Each number is 128 + 32 x the weight over its row's rms, rounded and kept within 0 to 255. Layers, rows and columns count from 0. Numbers have three digits each. The size before them is the row's rms in percent of the matrix's.

# layer 3 MLP up, 896x224, rms 0.0926, rows 601-682, columns 0-55
091:125157160103124113134143130150128115129136143063132115115156081184176176117114117139133130116184074133158192130124053079114181138127160121078058128125154087074139089151
092:149110158142098095094081122101090140053123167207129174139136152104126145120096117118126107150109067137087144126140136101116125138096082085117106108135182113136108146172
116:151127125146138146084186145077179101148182150140152146125106210119175124117141135124127097103137148134146110204145138135134130130175118103150090062063134111066128155188
097:113103160145145125066160104167117114101109126113117167103116124085187096113126148137099097166121097024145168196092091148111178097178150158074162102091166147122156185124
125:128156090147121147136136205092141075111103150110104092099196110146111077117131152098154165158101173084115135138165136106130094143155106130157111135130165201129145133141
102:106120077122109098150069114130106136192147137152079118140125099179142163072146080133147076128150107150144147141135137114126065164160160124115120124120102152091121184179
085:120143185143112091163171119112114130156124107124153116107089112151180142143146097115116111137097095144112130133162133168195103109037174122163102100120076124116131085126
118:123130078148185085144150107111084125179128118110104088108143078106157158113128101094115102149082106196160157102203089186136160135147168109157124174086121099158160139120
116:143110135129153100119137133106129114173161200164131079112072133165070147133105124137139088157137134133093158176186138086141173087117127172155065135135092093127145129108
093:169149082148166104111195199153093096062105140113135100046139102137127144111070081124066123165094169097136160142072113134150110150128142135080127155143157089074153171171
090:126114116108135110110133096102066162144122170142128084133204082112140133160114068079103161097135141148171134171097155129140082108128109140113097101179129118102140110154
111:154103195094187120106166167160125192129099159157118130083156090123181040152145167136190118100125129064132147166095135165191178113114096125130107098124114137068120102132
115:105139145120150067173157163136139195136115146047121105065075130109083147120180132123149086175174104176084130115125109089129129112144118126211094123133095103127149094114
110:103149166052186053153146167146104117117081119083133161097154108161092150134156139114066133103105137194146111127115170195142127153140156192105122122146155137102152102109
094:184120094114080132158119147200131205087215142119147178113160151130079165158074156150140189102117079167052167094092100123065126167114113141141095115163113114150154109197
096:088078140139142103134146095135046066085132102173100088162114105089135112052147089096157134072170137147105126137148189124093135119094077140106173099128140120135159138111
108:125094106130134140134113104125131162156119144163093208160128095135122157150069151168089132192134146113132151166059084137133121147141156181123032113130128175110152140173
112:114116115128086093093104167169148124103095141082200112159102070141138103088139140117092104117156146144159169134112178170084115157133137197180091180119101088149061125151
077:177116144092076125113159141132133140092125131177126131107154106151086096225146108118034144106149163108143128133112094148089114137129105138120102076155137095161155150112
104:141123167123184148124092132090139096157189091139150124147189152172113179042066079066080138132220122111137070123162105141098149156157127146126180095113084143115145136110
103:178112113094168071158166118162145172154189150077074084161112140128149106149118149148095156086142152169126161071095190128096096167138095089136118126111171106163101110183
091:168173094134104192202118084149129115175133095091168170160158143156094137164068145090152138155096141138149100050093100145112086134167167142117141134117194116095119185174
096:104097154085139083144146137154167112155139139136110133150141163110124138158144080196091102117128109134079109052079118108119102117166102115096101142164145170097074119157
103:100140179139091136144157199150128109148180056172130104121132069119091121073110099128125175170135162113176100124147198126125130054105081103124114136146150063090138182160
077:121158146175078107077076195140059135107159101179140128097101107108171097113198161141056164169156111150109117144096130142101136148106083151094113085138138128084148137169
100:152107134039102114167127142106134076207118114150090122070132173196030185140122099085113172121154187117174152082136170140099136109183160157128147142099117060131180134121
090:123144204145116114136069145185123167103132169148183137124110110183159144120146119089169141098128163076138129104152096088157151063165103167207115124153128115155073091113
077:140068112090138154174167136112138220109140165135153145179149173114090123065113149153096123168153108116085121145110094092105163068112131171167135144139158114123147223121
101:146113149146115144132123140199084102192106130091180111145135168174105093158156098158124111150155142102179129127126218139122141141097138106120142148185078145114127077124
094:137130166149110144123178105154110092113125163131131081127138119125120142135169089098061141117126116083119085131106112144131176076095125063084132188146158124103138102072
091:164156130112129076117100135121131129113114150143140115139086147177124092125126146096157141154127103126150171151096115116132130172161094171113186146131018130109096124139
090:159123124128141157112126106119153098053163123124162111155160134197121095147113076145142128150143083125109123115114140124130163116077218118140157134076173170117162121115
102:140151074175076179140184115130112143141221148140156093115101152072080154125130200177089186157075136163102127141150105114133137158095145118171124102125151206130105148070
075:163151196142167165147102139170124131197136143097130059075155152127137115102086116153126168087129084085164071147152124117139142201128123137146079139075140123103135126171
086:079112132144145197162116187124051153068132126127116154164145151101163200150169121148116168108170140102101134178121100124077104129134119199074107106098150121110149108113
083:106191084130123128061120140121132096166146115121149129120133135144142073121121106150151114099086106115077155159096171120128054079148099146141148166153134148092143137075
091:128135154182122104157070186144098106090097169150134074151141094106164124102168166126161101138116072159141146111138173113171123200102133169092120130126194155162096104112
086:142091112114110088022108139082126089150112157090161124158122113187142077125140161125058067140159121130099121104151142166202090164091134124108147071211095195106193166132
094:147072124104101082152076089068137169100159153125118170159073100108109181098174165126089098162132121134138111121154077183114152113186115038167142139093129097116136116120
083:145102139148054143123093149108140106042109088139102107124127131148066172126155171134146129138153103172153181149155149131091106128155133157101141131125105097169130182127
111:103149099206121242141131111140091100074149145071183059082120147110145192103112116150154150134114101113111156125119114130157120135122157142101170174117109181132164123139
111:153098165138119096120150130098153112084107170116132136144138169114107101131095098098118130129147151120144078192110158179189144184164106068150125064112130146108167124110
101:138108160122118063158082139103155128186167150149121181148107145170083059112162158078124081109094198107098115061070164126139079133161153102161146164110116145121206157119
116:116151105131165178087133102129098063079128096086137080088090140107175131131131099172150106135172147084139150161134101092140121133143130114132125148100128163077096091186
088:143151119077174132166159063159170147137142140147118121120144138182118108165150064098089072114073092106146101111080217150130126131123121133148178155082138084116128093083
124:117114140158128110113109134132112114124080118165123164126115163179200085142118126117153120155151097134109184082112114133166144106144101189129138073128109075146161174121
091:035116157149125052174132195131099132152124121116147108101155195126166108089117097157157161088168153138123159195155153125114108143076099085123135163125165156092113146145
088:128083100158088137138114090053109148080130105107097165117170107124152070097100119155113142113124116101160142097111084123126087181117187145142126088139091146203119177133
100:165182142144061095112107126122086153145126089105146165161093079128086072121131117124119125201175104102123106082142122192151106126120090079139195115161096115119148163151
104:096167084139139126090178099099125131143097084128086128151109125112174129165177129154146137121134109103173175195090138145133040139131105146148154155144113155115126125093
097:094138184096112152108121109124157177143118130176109165092080115181107172125117147120158116127094147092183152182212113144164114081167142118070127139154110162177176126136
096:191172118136119123130112107122058169141127107109137157106150227142056087103179132125100110151127133164138099113068136107084084111172110140175127159150114179153110108136
101:067093106118112105146149126131170101145141108077131084137093172122086153128153142161142131098151119099148160149159143143169128114075130132108136137120142107134155183160
100:090161106126109105157138161108100100160139144136139114102148161173138043133123141114106144105095142114181078061113106071108128137150126187149195107121141144113140145125
094:088136191110100137086100105107056067199117119147187045120131099126203119101142135093181139084117160099114128198177135097184083127133148087140091112167175101115115162137
103:071083172034096121175064064125179178106093140185157146130138116124114123138120161085144170101110127131178196125125137117146112206137151121130107141151151170112159131137
104:135085147142110140099159122107082176130138136096102148118139127123099149208156196118103167172104192156080132122162146129106098159124169069148162155132076125123125127180
111:107102085116062142183126112128122164177112122175091105113150171132169194085172159114182183141160121127154182127146088173105149105101128125067088092112200182147135096142
112:139110142112110167103130123108063112124121061128144122153130154138114175086052147167141165109090072121105055169101153096077180149119180146090187115113149079127139168076
111:119158128127127153155096112182168106154140108117119130124176161156145096126133082117097159120074060121088131151183134100181168086154156121104138181045181119124098165137
091:101104045079128139161113128143107111100142171126126120103121107104086133122109137184146104131136093098155140059101108138094109121138110179099146129146158131161095154076
145:066109146138190105146147134153133114158054125145138122140091079118124141100095135106145104109181225139086191152112112100080118149148078117092105083151125119185126089102
087:095129137104120112149127124118149123092094134182088095178111163095202151174154088099108135123142144063095066130111159157125136146177110074148128085150082088183109079109
089:122100092119096052177098130164130090175167160127130107079080120097153102114126110117126110118120123153130150174176076118203072141072130176078167142167119146096149209183
079:196109137103092116085122113123118055116105095193126150139150152106145099133203170110147113152077154126173078084059158179139076134059057139119104117104126195110178129149
101:167133169080101154109163117108140113124139124071141114144140056133127135162130073121091139077108114152103110126102124179149119152122223146121098176126150144183119153184
112:116040136152159117085122132148145192192155120130158065110129151157130161129119080118162090096152171178166189159085108128160127137131160128146120156129103134073118078132
125:141120145134086166089099146129154149128145176105064184116113154121162085113157152114126150149149078121183150139131103093082203079129092169126104089127141119126159158183
104:083147100119153074145117102068112079137145108147041080117132153143131105096139079146162127141124091134036144122139074153163064182116059164150197149127109134135165140131
088:089073154167172163072163119141143129126171107119092083083133107184166144158123201148127165100134149141118109150052165112077122140114073197102112188102120147087143172109
091:150136091115081172117170082110096148076162100139079112176143152143051126095167160077139135119122140105076127108112115059089140128104130123210176100063089148150056104132
091:128146107110120119159182134130100104054114072091103134107121110096135120153096156116166179100162111112181191127153123100127171130104155079084148119166143112156114103093
101:113162132116125158164096141140131059136155104097160107206129129095179210147190138136154113130157176099101126103110102137161070115112160138133137149160015111144071130118
109:088105084109186118129103091165123188123121135116153101186127176166143114140089083145173151164130159124119134145154129150100107130138098187043150158105158106145170127100
097:088137100102157128124157118103124167138147093129119217136113102076146144190101157144067173192043121152069157087090082195066139115135170117137140147126168166155161185132
099:155111094128103083153187091115116103134132179141106117100125082147151089178126134154110163108113119188132141103090158144165127130096093137132135104161128066138117125170
112:168133100163126162052107135171082156102167155105093134094101158085151130137203157102132199126130165085101084174105114065194152159172156113159135093152146138162142136098
114:128184135134138184102111094071085145137165123141086156169167100129084131087116099177112105175071129119094083144122098179114118154077112143148119145137059146166131126147
113:109087114141155144182134142224112102104117067120177104112162114106164116138140131133151188082083104113198129176119148080152076087116150140139082148149124119147087164163
089:088122100136125161159088092183112175094119109138153116105141101086155155189187114103154146115150066160055162085151129117145134143171118116150095153149077149123132108089
094:143099110134169208119160171171086166093052148078085189108131142102057129172156113109117129093133125119184156110143107175128177095108117117115189141133154170069097168072
086:034076103121152077139126122159147200165156121130150078126055120139128101101165204092133153151178185109114163127091100144150168100133124105114160120103113117091145137205
# layer 3 MLP down (transposed), 896x224, rms 0.0836, rows 601-681, columns 0-55
095:150141132097118096140172161142122149128140137146126126124090107156166129139132102144182107166154091119209096164144093173057178102143154091091095104149124099150103080131
098:101134122061109151093087124116041170110080125151093144157148104160164135153085117120150127094118093159086160129130135080077099142011147118141156133146173078129164159073
113:110111107104132117078143160166119110157089155096103110092121118114181163156098138185174127128137156085185140166125121103099070113090156129137096064110091129084165137165
102:134159101140137100113105137173129050126080159099193133104176135153086105113107066134106071165185102110071128146102172098144206081138161078103119144096135074126111122115
113:140121112120109198213093137105124134093131182147084149162163127156119080076159102132157160133163132068120104163189167119117088141117130153098136178135174145135122070161
096:087082104137131092127091148160172178192088144120126068126139117189149099126150128082108103095171146133117129152048172143149161133114109122088132148081148172150138167153
087:138127140125091150167142149076175113140117184170146106125076154131111168196145087164185169106100117131074112083105124069154142119070153118114116187138125111126096146138
113:098139100166143127094173115152150096091091152121082105130156072124118123117114152088112087150117100149165173025168057115136098131144157157111114127129153100112146155069
114:127070139051147108092135123165067116173123160102108062139088126132114141147218161172155135112116177122128169180145133116141209161099122124088056138148105140139107134141
098:138088120137166134116086155158097120112129134180161138087097140133125122106193111061044143086141163089154134091092118143058063158133127118143161198182076156108198159152
092:142160146143123146141151144099134173142091108107143106182100119111122112130125170144211181192119126121085084184142135143104159132130164115126163092150180099145121131072
107:138149130115144092125170087143119162076079122107130126078173111178111157082151132121169127113116137153064133138101137179144104156117091153164114154129059127102132096107
104:091148138143102083078117162143157194146070135047173091169093144092107063094125103102173104147085181164147166093157135087160150144114172175161099135170070124158143150165
103:130146118074140063135125119098115176169150136076144142098118063117123136100085124088114115062060120176141117157133198164073128138131174150126110094108107070107186121121
105:145124148148125146123134122149136159107135155139155139139156096185126145137087111127109097089117048163126170112109122139111081093073094162081095005118154112122156083158
099:083081120095095124092097151117138100083129118150127125196138145177122175087157085091121130105124162149156150128132142123108160096182121133115125139067141098089099098112
102:128193145175137113183136142151142143195072185103152105133077152093064161130105126145122123117022048121133151146138176076155043077157137122142118104141127111117102156095
112:075066137162077136061124176134131111120075174139144091084143119172154083151095123164131111143144111106117114132082156170099097179104126144142167129077105091092125059098
086:141134110122155144090092161148184118114065155141133149114098143096070144179118178148167103114085143161090141123160114132056117127100131158128161112154156110110087136177
101:140103143198159162126109159131151104135142114152171091153150160169112157096115103080126164121166116112141101130176106118086155174122100143121229108146156113116140139141
101:089104151064102125118160150131173127094131173112150142194105113126087091134161133094163110112136135147122112164161091198110096133158071083181084116160120146071061102175
090:111144143096102163124108079119079120182175122124127093155102140139165148118109142081166132184119185110171104136101136094144126097138141104125136124165090166134056126130
098:056135179124185076123119118100142111133167149119156182108090097132147124163116033190142112122154129094128142076081113112104103127146128183150182158174119104082176086073
101:128093148111116148149139142137182098146115061186169127072123132132090107073128119123153142073107153108134169122166161147120173085120108078097135130175091086113084166136
088:124153139093108094111190151083111154158099170158197131172158133133161138128107122131104155160107096066094175150140163093134197092155130105080118155146131152140149115171
109:146126045119081098076176150147152113170111139082103089084123177118120106088127175115107120188066127156019158157140114128086116127149144105096104155088125083135116071181
092:160112171106124123153075104129103087135130194142098154079071188110167116139123112132131166138166125121126170101140079159136112106084137130169111098134114095087162121110
086:124159106128073156161130099113101151158137158157127074118061115191119126121116138113102105157156134178161210173144121144117090109079121169116114185106069120118091139210
103:155117102209120112181141138179126027153142140121177136110148135145156158109131135137161120151126110101084105127118125138161130182100167090080144103155103102186086150149
098:133084113198102181109148119058149148101134121125086103111168109140185127107095112172073128165132146083113164139139126096161177129090135145167138155143153084132093155129
096:086089161089119164119141162106144085110148150188082107166169151071155193170128106087162114126150069121137063168112088144173128090137148150114106149161187089175150172063
093:141089128105121140106102121109117140160110074183121110088088162118078162174108163095166095144116130141108099120116157159174128096164103131151121136118079083122122182106
105:118116101109086118114158173170148127124175102125151107103199107102102185156140171162134146193102134123142155121123062159158098186079121128183113094148098134129117124134
079:126162168106143160093133123183089093083139157107071120175134171150102115148114178111147150107176183128119156050123148098057104172122094126135169092119148143117125099085
093:074167089129098149162085135165108114139177180118077099161123106121185139103152140123182126132180128138161131145161079058120160107111092176133081111063118175091209090158
093:153162163149135103085118048113112144091159122119144159091140105148149094115131075131109162170142179118111105135076143155114069120153133151093191130158086120143174141106
092:123113111098158153089161224169186127161113075118117129115122174172102148090140110151117143156150101119134123208102101125154077124175161161153146153116161172110117133148
088:098081110197185166076137145153152133165091125104054144123163099095144121145115106146136124096112042116168172113105121156106108090175161132134132094110144104101111131097
096:134111115109107150126091102148164119152127192137146148113088080164140159184173160094127081154090101142125120137174172126114125104103053058121109142153120084108140162108
096:134137108123137123122140112103139118096185190071108159127121142119147100148131114107086149132134160183119205086130168110162090153126108073121058138127175079076092128120
101:131143161158178139147107171111138129104117148176163074143162121159146141073044143104152139172104120088095196165144135131136107094114187130107161133141111123174132113139
110:137162114124135120196157154139143177181133147127130147131172140106130144110157145105136152112088115078173112115186137157143080104077092045106072176101110186099133116195
100:151128155097135119095127142109133070132165117185173167173100137099099156158091074108069110152129174107131096108127176129122106126143129069131090126172127134086124121102
113:133196108095134134126137168142093132092125109089103156090145145145147060098167130139149118147123090195113098136140073088181145106177079145097143104112148126058158100147
097:070150099113159150173145170105147120113084189157139185078079083159122176139132094075110119114081112167174151091123123220131105112111133127144098110092194121133099102148
108:086123093137154171104151100120178119071101093133241175109111125164114159128086178150154124121126142119152138161126144120140098086140170122131133133188071126117145131151
093:100160131127145076191124183109097108116085114123098162125164212094115146120130117129138099085125160130072182137166149105116106139115121135174122209154099191171125079147
099:077142089199093067097138182120080169152107111131126105088146172148141072177116132135148121136146123079165153109136118152154138158145171089157109098111112091184128192140
104:120117109106115083158117115108114167129124146113106139104170180154146054101113093174131165109156090101154163088116165189101091157110087117221151098095157166176166134132
105:145085169127087125141215117115166143176110144123131117090104119139142045111119098170127121151145107193149135159121134152090128120136089135133098155123080144126105180115
100:112121145098147121152123087083097131157116108146148145101125123138160133122163197170119177146136143086146201146114043133141169130156167111049146099136101110168102152102
099:132112097149153112063121123168116121126155132097136144122142167101096011069131080129135099148204174165120169111107173123101134071104107138152129121139130199118136108131
105:157154188138134128094159102154081103127060183109062087093102147178145077161058099102174144142143170085135100070093133145066099107084168091164126118138215135166139117161
105:124109068137115079168143118105142137196153086107133184145120211154133103140172134128057132138130108127196129106150077126126107154072196120103121061146114148128134134090
098:078171115084156184088113088175108123134132143137123137131137144102189098104059092074117108114120131160101111076103130144173097130151139122136147114134112144115070155149
113:113101122121091111106127074147092195149138127125084120120167164145111045099132182071127131133144101170138150149081142142164174143171119156084186130085169096064150138141
106:109134140119125120129172127142108170134130152100147125122197204163058119155149156144099149148133187118135077133128154083117059168131161065095097163087096103111127103111
104:151139061133139099132106110177139105209094102163121164106149109140146171158131103190137092135150085114152153147091109224113125122113127125068153150131134197155139121141
106:102142130135099181069154113128108104107139119135156176130123130131165149059152087154153189146157154049100115113180159073128117117147151163146111099110089135159108120130
112:144132120168124144135144169087142108166097177066096110145149109101142129152115107143143156187167187138114134124130159122148069103122094152148165148119117091113117095174
100:130113231142132125088128098127076093112109152183149116123159129086133135146136109112113090095193140109106132111156140114093128154188145132132145090085106114163119104095
120:098170150081166080158162163080183128170126094198148144148123099138137129143146101097175121155160135126183140221141095150138120181115119084140154101166146110141154152172
093:159121107122083126126186126134154119174108118158102118070123148062135099142196153127144144115082098138045075148126185112084103145159148150079148132134177121145158108115
094:126125166129119135101201111186177164089129124063099117069214184151148141202081174121147134162167106186141133100143131179158084154144145134167071176125152114145100151082
083:119120139125129098160147121136084140182141122147209132158114162087163137087154118107125101095082091045141110191141120179127179124139114115114101136173145132157142101101
105:154146145124125131166132146095093108126085093085139118136103145145173095108141164113128123086093124139068181170091144153136072116115133149153120117114087141181128139160
114:122105096148147162141108142118078123173130143116198153093142198153096096148119154066106127195148171101071122113131152160149151134153127128062109149129113109138116124133
116:150151112115099142072129140121179114030098132081074125135101163150171138132143119173121152122146095122106175167068116136177143156149138116147139152103118100112137119140
108:102179154122110112086117138130121111096092126142104098116143098128064170108113104141128131111147094165154135137144137074155101149119091158120165214136076152112153137112
090:061133132200169152123167127111134091121135125121107159128170148102143086123132135118107097079123155189137154117092091115068154122063133160136117229140153109088129158148
103:121136143122182074092075142123123124181099120118154088104141103163106103157172100142118150084118119028138111117111145139178100152163103091079133079133118111170155134139
093:138138156134104111144118151128074179086128117093134122185182122089053113132168162086125127108127076138158125118155191135153108126128144054128148141136105160175101095156
097:080124123038144121121099134131124093097153157126121114149083131130149168194176120133101128134123154139134114120094090102147177144153142162116126095201075065092107183122
106:091119097149165109140141144150104103110161230145126062176179111181153115159136123162153153143103039087134169172151057141111104129147156101111113137062133107170128146151
097:117122097148170092164175099099102145106177118128103181127062173068127129113111139176111199143084148061141179140145103157099117091127141133159156135099114145159137176143
096:110092074143138136130155135111078061130134139093104129145083083120113082195112119140138168132173154149138172095169079175103175068148114148148155103146107093184170152167
107:122133155143096162061151112117099087186118167085199130092102140099138130116163174173103154129129102126134169094151130121140147115113136103089098095132124055083061160151
108:121191144140120097101118120073151210185136185142096127168111125089136155087126092081092116136099129132085116133148151123108118117065086170150114126154136105116184137177
103:132046161119178082139109098128059121155155092128163162139227152118102127055115121156092128113065106132131110118119191114084166080131107073099102136065163083180135124096
097:075086086104105112188114123145120096188133140169086137114154125111144177170123133139113162160159142099143147100119095123176124114176123098158110101151080207121131135141
098:139076173132141118114129136135138175143121112133078121096160148088116065146136109118107133114135099118148122134128120128094185104112082202126121161138172122105121097107
# layer 3 MLP gate, 896x224, rms 0.0932, rows 602-682, columns 0-55
092:178109086146118114130114100113094167048125127182118132147149136108100137105072132112136137176075106129075126124147100100087101118098115036125111119128174084133130115142
107:109133119105128124176082115108077182104093091095133106153126067167088134126124127102147103139129113152083127075110105120111133148111139215103166157175128163184106101096
098:084130110104102120181149132104104133123082102150126121118086109148121187103180138135179108114157169177172102097170124116094059171126099110126091097166171117086097126099
127:129119194157101117066100101146087179139189082145093118137124162111163178099117166178137147107172072177106124125062106171132159133140121137134108158153114103072168133158
102:105118093110100095188082105194106182161114131112223112138144122182132167051080120170134082094184127140113120146104117139143108167197149123174113133167120135160132110144
084:154111143122106163168119155153143172150137129158110211142182155131109136115140142096108160143146182149159098147057078100079186161194153095124149146130108170123089157169
114:153122181104149153161191077121144145098127129159119079161192151160145121118114099110106152125111121117128122096203088104135143137123107150135130153136119090156156130184
114:108110121083159137130082138103094098115109105109031116100114162101133185151143118110111210108089148138169125146098103138088183119142171138100112140102118092166118137158
100:131158138114120151131120105113157108100142143092091154124146111148128108211157147167243099101123118135169091115098092111156194071094152152117120108125173152143097042098
087:118105138119103128166149131150076097125094064086151119106113097134157127128164119109101141200165105104138106156112118146105076096158109205111168143140157139178098136068
107:104170109145070138147108122117161063105173105120140147158075143137110172118090113092108144073143142232130122066153141070056106160132192111122154163140142114191146160062
116:159160125093126130113124137150136130106082116129125109193116107148161153040148156117167130107098145143165138139109128174070056154146177142144117208152092099150137123113
108:086105129129109148118104107145112100118100124062157125141135083137117163117106094129109157097170132135205106102198159203117185127146145142162125109085139153127160120135
101:169137133145114152127059095142068171071133174185106082095193130156061119152113112153079132068065080125101166083111133095127063148121135115119104077136133136177140079168
097:126122077142145124129175118126137176105172111103164154114153144124124150198097134123137124067140111085086129130100141150162142113067093151090137133133095158120184070114
111:129143142136104137106107177106116101133109108115146080127128180101165099097161099101138123107145082155140118078135152154102120087137078119087177105131135108179111111096
108:076074071149125083119153123072143112145110129120117147154095097107169087111125117135081085165160112145177119111089159103084102146149156111171124140105081111153083066162
078:114115091161103175080079140185137141102109136175180143128120154181151134139103161123041119164094135112112121121129139099128102160136160110130125120126133143095087099170
098:169107137095192154105109109077155113180136137088143092169147169151156165065092080092079119149207112134105104169208142135124188151132116131105146092084152136115169133121
103:147135138142147157183210158166196135176170179100164108105137123113141128165089123124061126107138118136094120048104148135085131128152101158126092102162147136129121103112
090:125173146086110183124144106133112146120094143117140143208112100116101076128075121078114088129097101140156126139158096124109093150113174096088121206077115172110115068182
101:165169116160130123142020138173083114072166093160110203107164097154121154110116160061140178160161113119092152104119097167202106151170107138110135068165155158137175150116
100:084162072119142089114108052124143122146116170111113208131154188161126155154128140119126105064115134110077155132117128110115161159163114135183106138128080184168097055098
081:134137089140119091175120141137151134174095113122101076089086170147167111109154144125064164081137097184134133066137091104117120168050140180117121099067138081125129129115
103:135145166158081135127156112116167117179181186108126084119200186128080108101159103151128129112105214119147127133126104075089121098162133129136141139105133117095102139134
084:107123105143129106122144130127172088154111100092091182088154133109083186143155165120154150154084129186141150122122150143127150152137103127086122133072134162121081165136
081:127137084117132132151098155099097136150117143145102143143103112124097176154130109163123097121118134198146119075077203164140167152146138083083170130082104131125078090160
097:121122097144149081151119075091168156070115129140121182155113116137156151066101126101160132113142127145112162097113073125175106192115160167136132078115119119170153168101
104:104151125110133120153118134173123121123145086113139120115204142105073161158112154101129117088115074094156128108091091097129183122131115121086140087141116115135123143108
093:153127175129180102094133160196128121098117176132100121166092146149150103109145126116164143145119092128084162156109093079148153156134116164096171110124057079078104123097
092:076126126145122062107131089144140142180136101202145168088126152140112167161163201068067144128137113090159153117058109114150142150192081130149094118127118072093085146165
100:130051070168116126131128154135166123068191105071117097135120091110113137094117161150161136154099100074138139106176114142123130194123102155167129109127097102173161175092
077:174109090079178095162177150142109099134124111114096138115091154099155136146158059133088078121076123089084129169096130168129139150176108152161116132059090179159129102116
088:138109128136151168136149114202107141073137116123078168170097093099137168170134142125167166158180106095132139189113108154087084139148190201139129083128121095103186114152
088:117051127139137170159115153137120169102116127125142145155116138128112140124108134136079163127158184138185097131159134126124204133104184106116133082088145119171112097162
089:066173148154114072113072118101119178099113135196126085131100123078136086115095161115110128083162121096135147125160114162182158180060163144051118139130199164180153202121
091:081162100089114161154171171114133121191120125104135174143144083118154124096060145127075166135105150122126103137106169129142161117161089160123086116038224147098155082117
096:170106165080131100219063120115130149174128099124104183079155130140131107060152164117085167144102073133062087150153190120127098118090130123124085158111123077138158126106
088:139115082109116189080137186105169146086116207100207126188146077160138154094123106141133107120134148138115097096151110153110138056124145080085123122151125123099139076073
115:108167071182114246111127120142077118119152144072207042106106158127130209117119126148140136153145086120111171141115109122152128142128190151125162166098120164109176108150
115:105123093152121150098088128159128134125125126190128115141101063126139115082138142172131081118117156132092126035135122114065127065099139171127113173147201110156097096142
092:132061138142123139113133104164070141180163114131102107128185153175160156125098134130160177117133087107083142170105137116174108155060139134101176138077115132137108111120
109:100091147095136146089148150157086207121138139162133134119121169138118121118123131094118083138158114127081172188092063098081161110066167165103125134188173148143190089148
091:141077168169134153095115154124101101141114103136099101128136124126115133140109137158165131177128160187105132087198085117079153135111089106133158091101097116144155132118
128:114121164111111109135141143112125133162184112095142096137190086065073148094125095168046135128131153157155064104140138140078181123102126115170087134122165181113064102152
090:160097179158129119132141102141219135110185111151093154132122134084101102119108144083108115168108145117113152081100116071175146140068112170112123055169104131104202152123
085:108124071169130086122128109099066117082132098107062095118126119130145106106115142145092122162067078090160202085155111109141119160149174109138087104117098108142124164134
098:146134131109115110106123158107067170124118084086110088128173109151093054121106150089094134172144125142138123074187153189148123130067080079150146094118093116136133186131
106:105106154109100153143162128162094127097154169144157173073158152136133135103108106106121119154113142085128145075138135164089193118165111070136071101152141128129154142126
092:166073138087119180136157066112111133168110076119146203169167131164087107114103095141158153175134130085141194137126146140145155069144159147076106076167168149145114142118
098:191203142101093168143110132145097184125110184066116161118164187162101101114157090141087076120148145116176086099072158156117131125149097142147148188152127180098075097170
107:158102180125162054137185125128118135098091120095134180156112132173157125184078141161058093153099143156132073099091147176167084125160091123167089133157122145111104088109
103:145086126098127176100088089155166159122120118108124118119136097109133176111144087112123118168170095119133103169154138142201121073145127090095034188115153155108151077142
092:173108104129102144155150149122133112115113093107065169081125173107076117155167146137071103129131124120136150145087167126010154086114132111124138095074164147141121085135
116:187098110151148131162196144159078093124140091054127089164127144101148137093130074162121134148162111120095101108152112179126147154122141169123148117113150117152076159144
107:090094161176113119092133112108077188111151122080092158095129130131088118117145153111119191148142160122106120109179139149124093152091179100139139181091103128091134131146
109:086084109104090160151102072104124179169129133176087111115125165144125221091188153106168180170153128149131181123146102159100147134094116124075116116069180157149136126121
113:104099179164126183115099151146142122131149135153135111170112097108151121127195115123134138141123147130141157124084135070139085120115073133172103124091123141138084147184
108:123102127154071134125132096168122125096084161119157130145157119126144092188133158142085162149144165088158171147167181152149138186127142101051122102130130121108137103100
092:165191087105117149149178135128153170105122142131166138123134106125115122076115075147134119159074157089130115108081152102139104105141108155133090082120109136139129151127
148:149108143150079153133129099114134139101196129113109124092172177113116126159152144159157138151121093087141044118106087151172147131145157102176179167193157115070087137189
091:123114139161115152144114127124102107118156076103152152155151171128078139071085138175116101192124142073117163161100037140156128115057165156155144097174135170113134151131
088:161126097095160125137178122127099068123110100133119152113180147103127096137145119109142136197132150104107137103061173117090120127097162127165066082090119067145105095052
079:104116154186061103092161173109098115076085081131146148076159142120133116105115125178132186124085164119136124134111148087116177202118142124103110086136193167150095104109
101:167127128108077156136116202106088110105120059090150161131141093114163109159137117134143135169152161118140100104133184114107129155167183128116092166152129155176107156115
119:067115132152120133142110129094108143082137104128132183141114143070143131106139117142151193250153135074128120095119071092123196115123094133161113076117125164148147170137
116:138095158109085131061139165062104182145118149109070178131126181098149148127100174125095189147189122124211085145078098103066191111122099161091106085150140172103155165180
108:100088086105104144168097066088132130129161141157104089156153100130121084083137071121175110152102111139070177143092069151109108076151089116159205086215126141155140123147
086:179147096120104134198074120142091156100093137115143139145081135117086116086130073086123125154136102103148154086176097131198139126150195128138164086174123132166091084155
092:134081164105174083179106139126116157190081134133145086140139128139172114141140128154130116128145131130163128150100115109167036110111129142121099175203137109146250131096
086:136116099144101085161116089179168145146137113148132134187140063101119218107126093163145114088104119125152129108117141201071096115203112186152142135142064145129137169122
102:174160109176158100087186118112179151118113122101120148056171118131137074094140103109101165125113061145129091164168106141101152130144102121134085105095186100074133098137
114:167223123174110122127173166110124141152124181146147081102163203087201124072100075107102171157122175131161094085105146130105133140093116106081055101162144149083137126156
093:107162078113076143101143077135107215115150101121122122135172120118111128125193126079153103106119137142129104064129162105112112084106182125203150141146114136098091081067
099:122125138099145143106111134154158146159129089103185158147141123108106091033151091090082089152122111098121115121118116088167141099143185092146075134107139210129107154120
111:130074119078151083106109120189102123106136128088117141142154106178098133081114102110133066107137120152121163093168127116101114156113126123109136193062145095164123123128
113:142139114129170179048120124121133152130155133166077136097206145096119136106105063136129060127085098079064138091128163109167179181118120110168100156116133144157125127148
110:139072129140150145172130152159117118113151089126170109099152145089124085122157121168138145094114087116210103154129123128136123085087138146106077137119113115140134160164
091:103137123124145164154063120170116192122093142140141113073139112103096152168153139080132112103141098140071176083180092114140142154170088062105081147134050125139143074055
090:138114137160065053139137092171129056185171096134103090116123126183139161098137102072156099127141085155071096152133148135155146163129051128111069141093135172146158065167
091:143144097125134165102154134079122167108061150162145113091182174105120163136142126112108140181137136161162100109138123084083094067119115124145133081158180158191118186136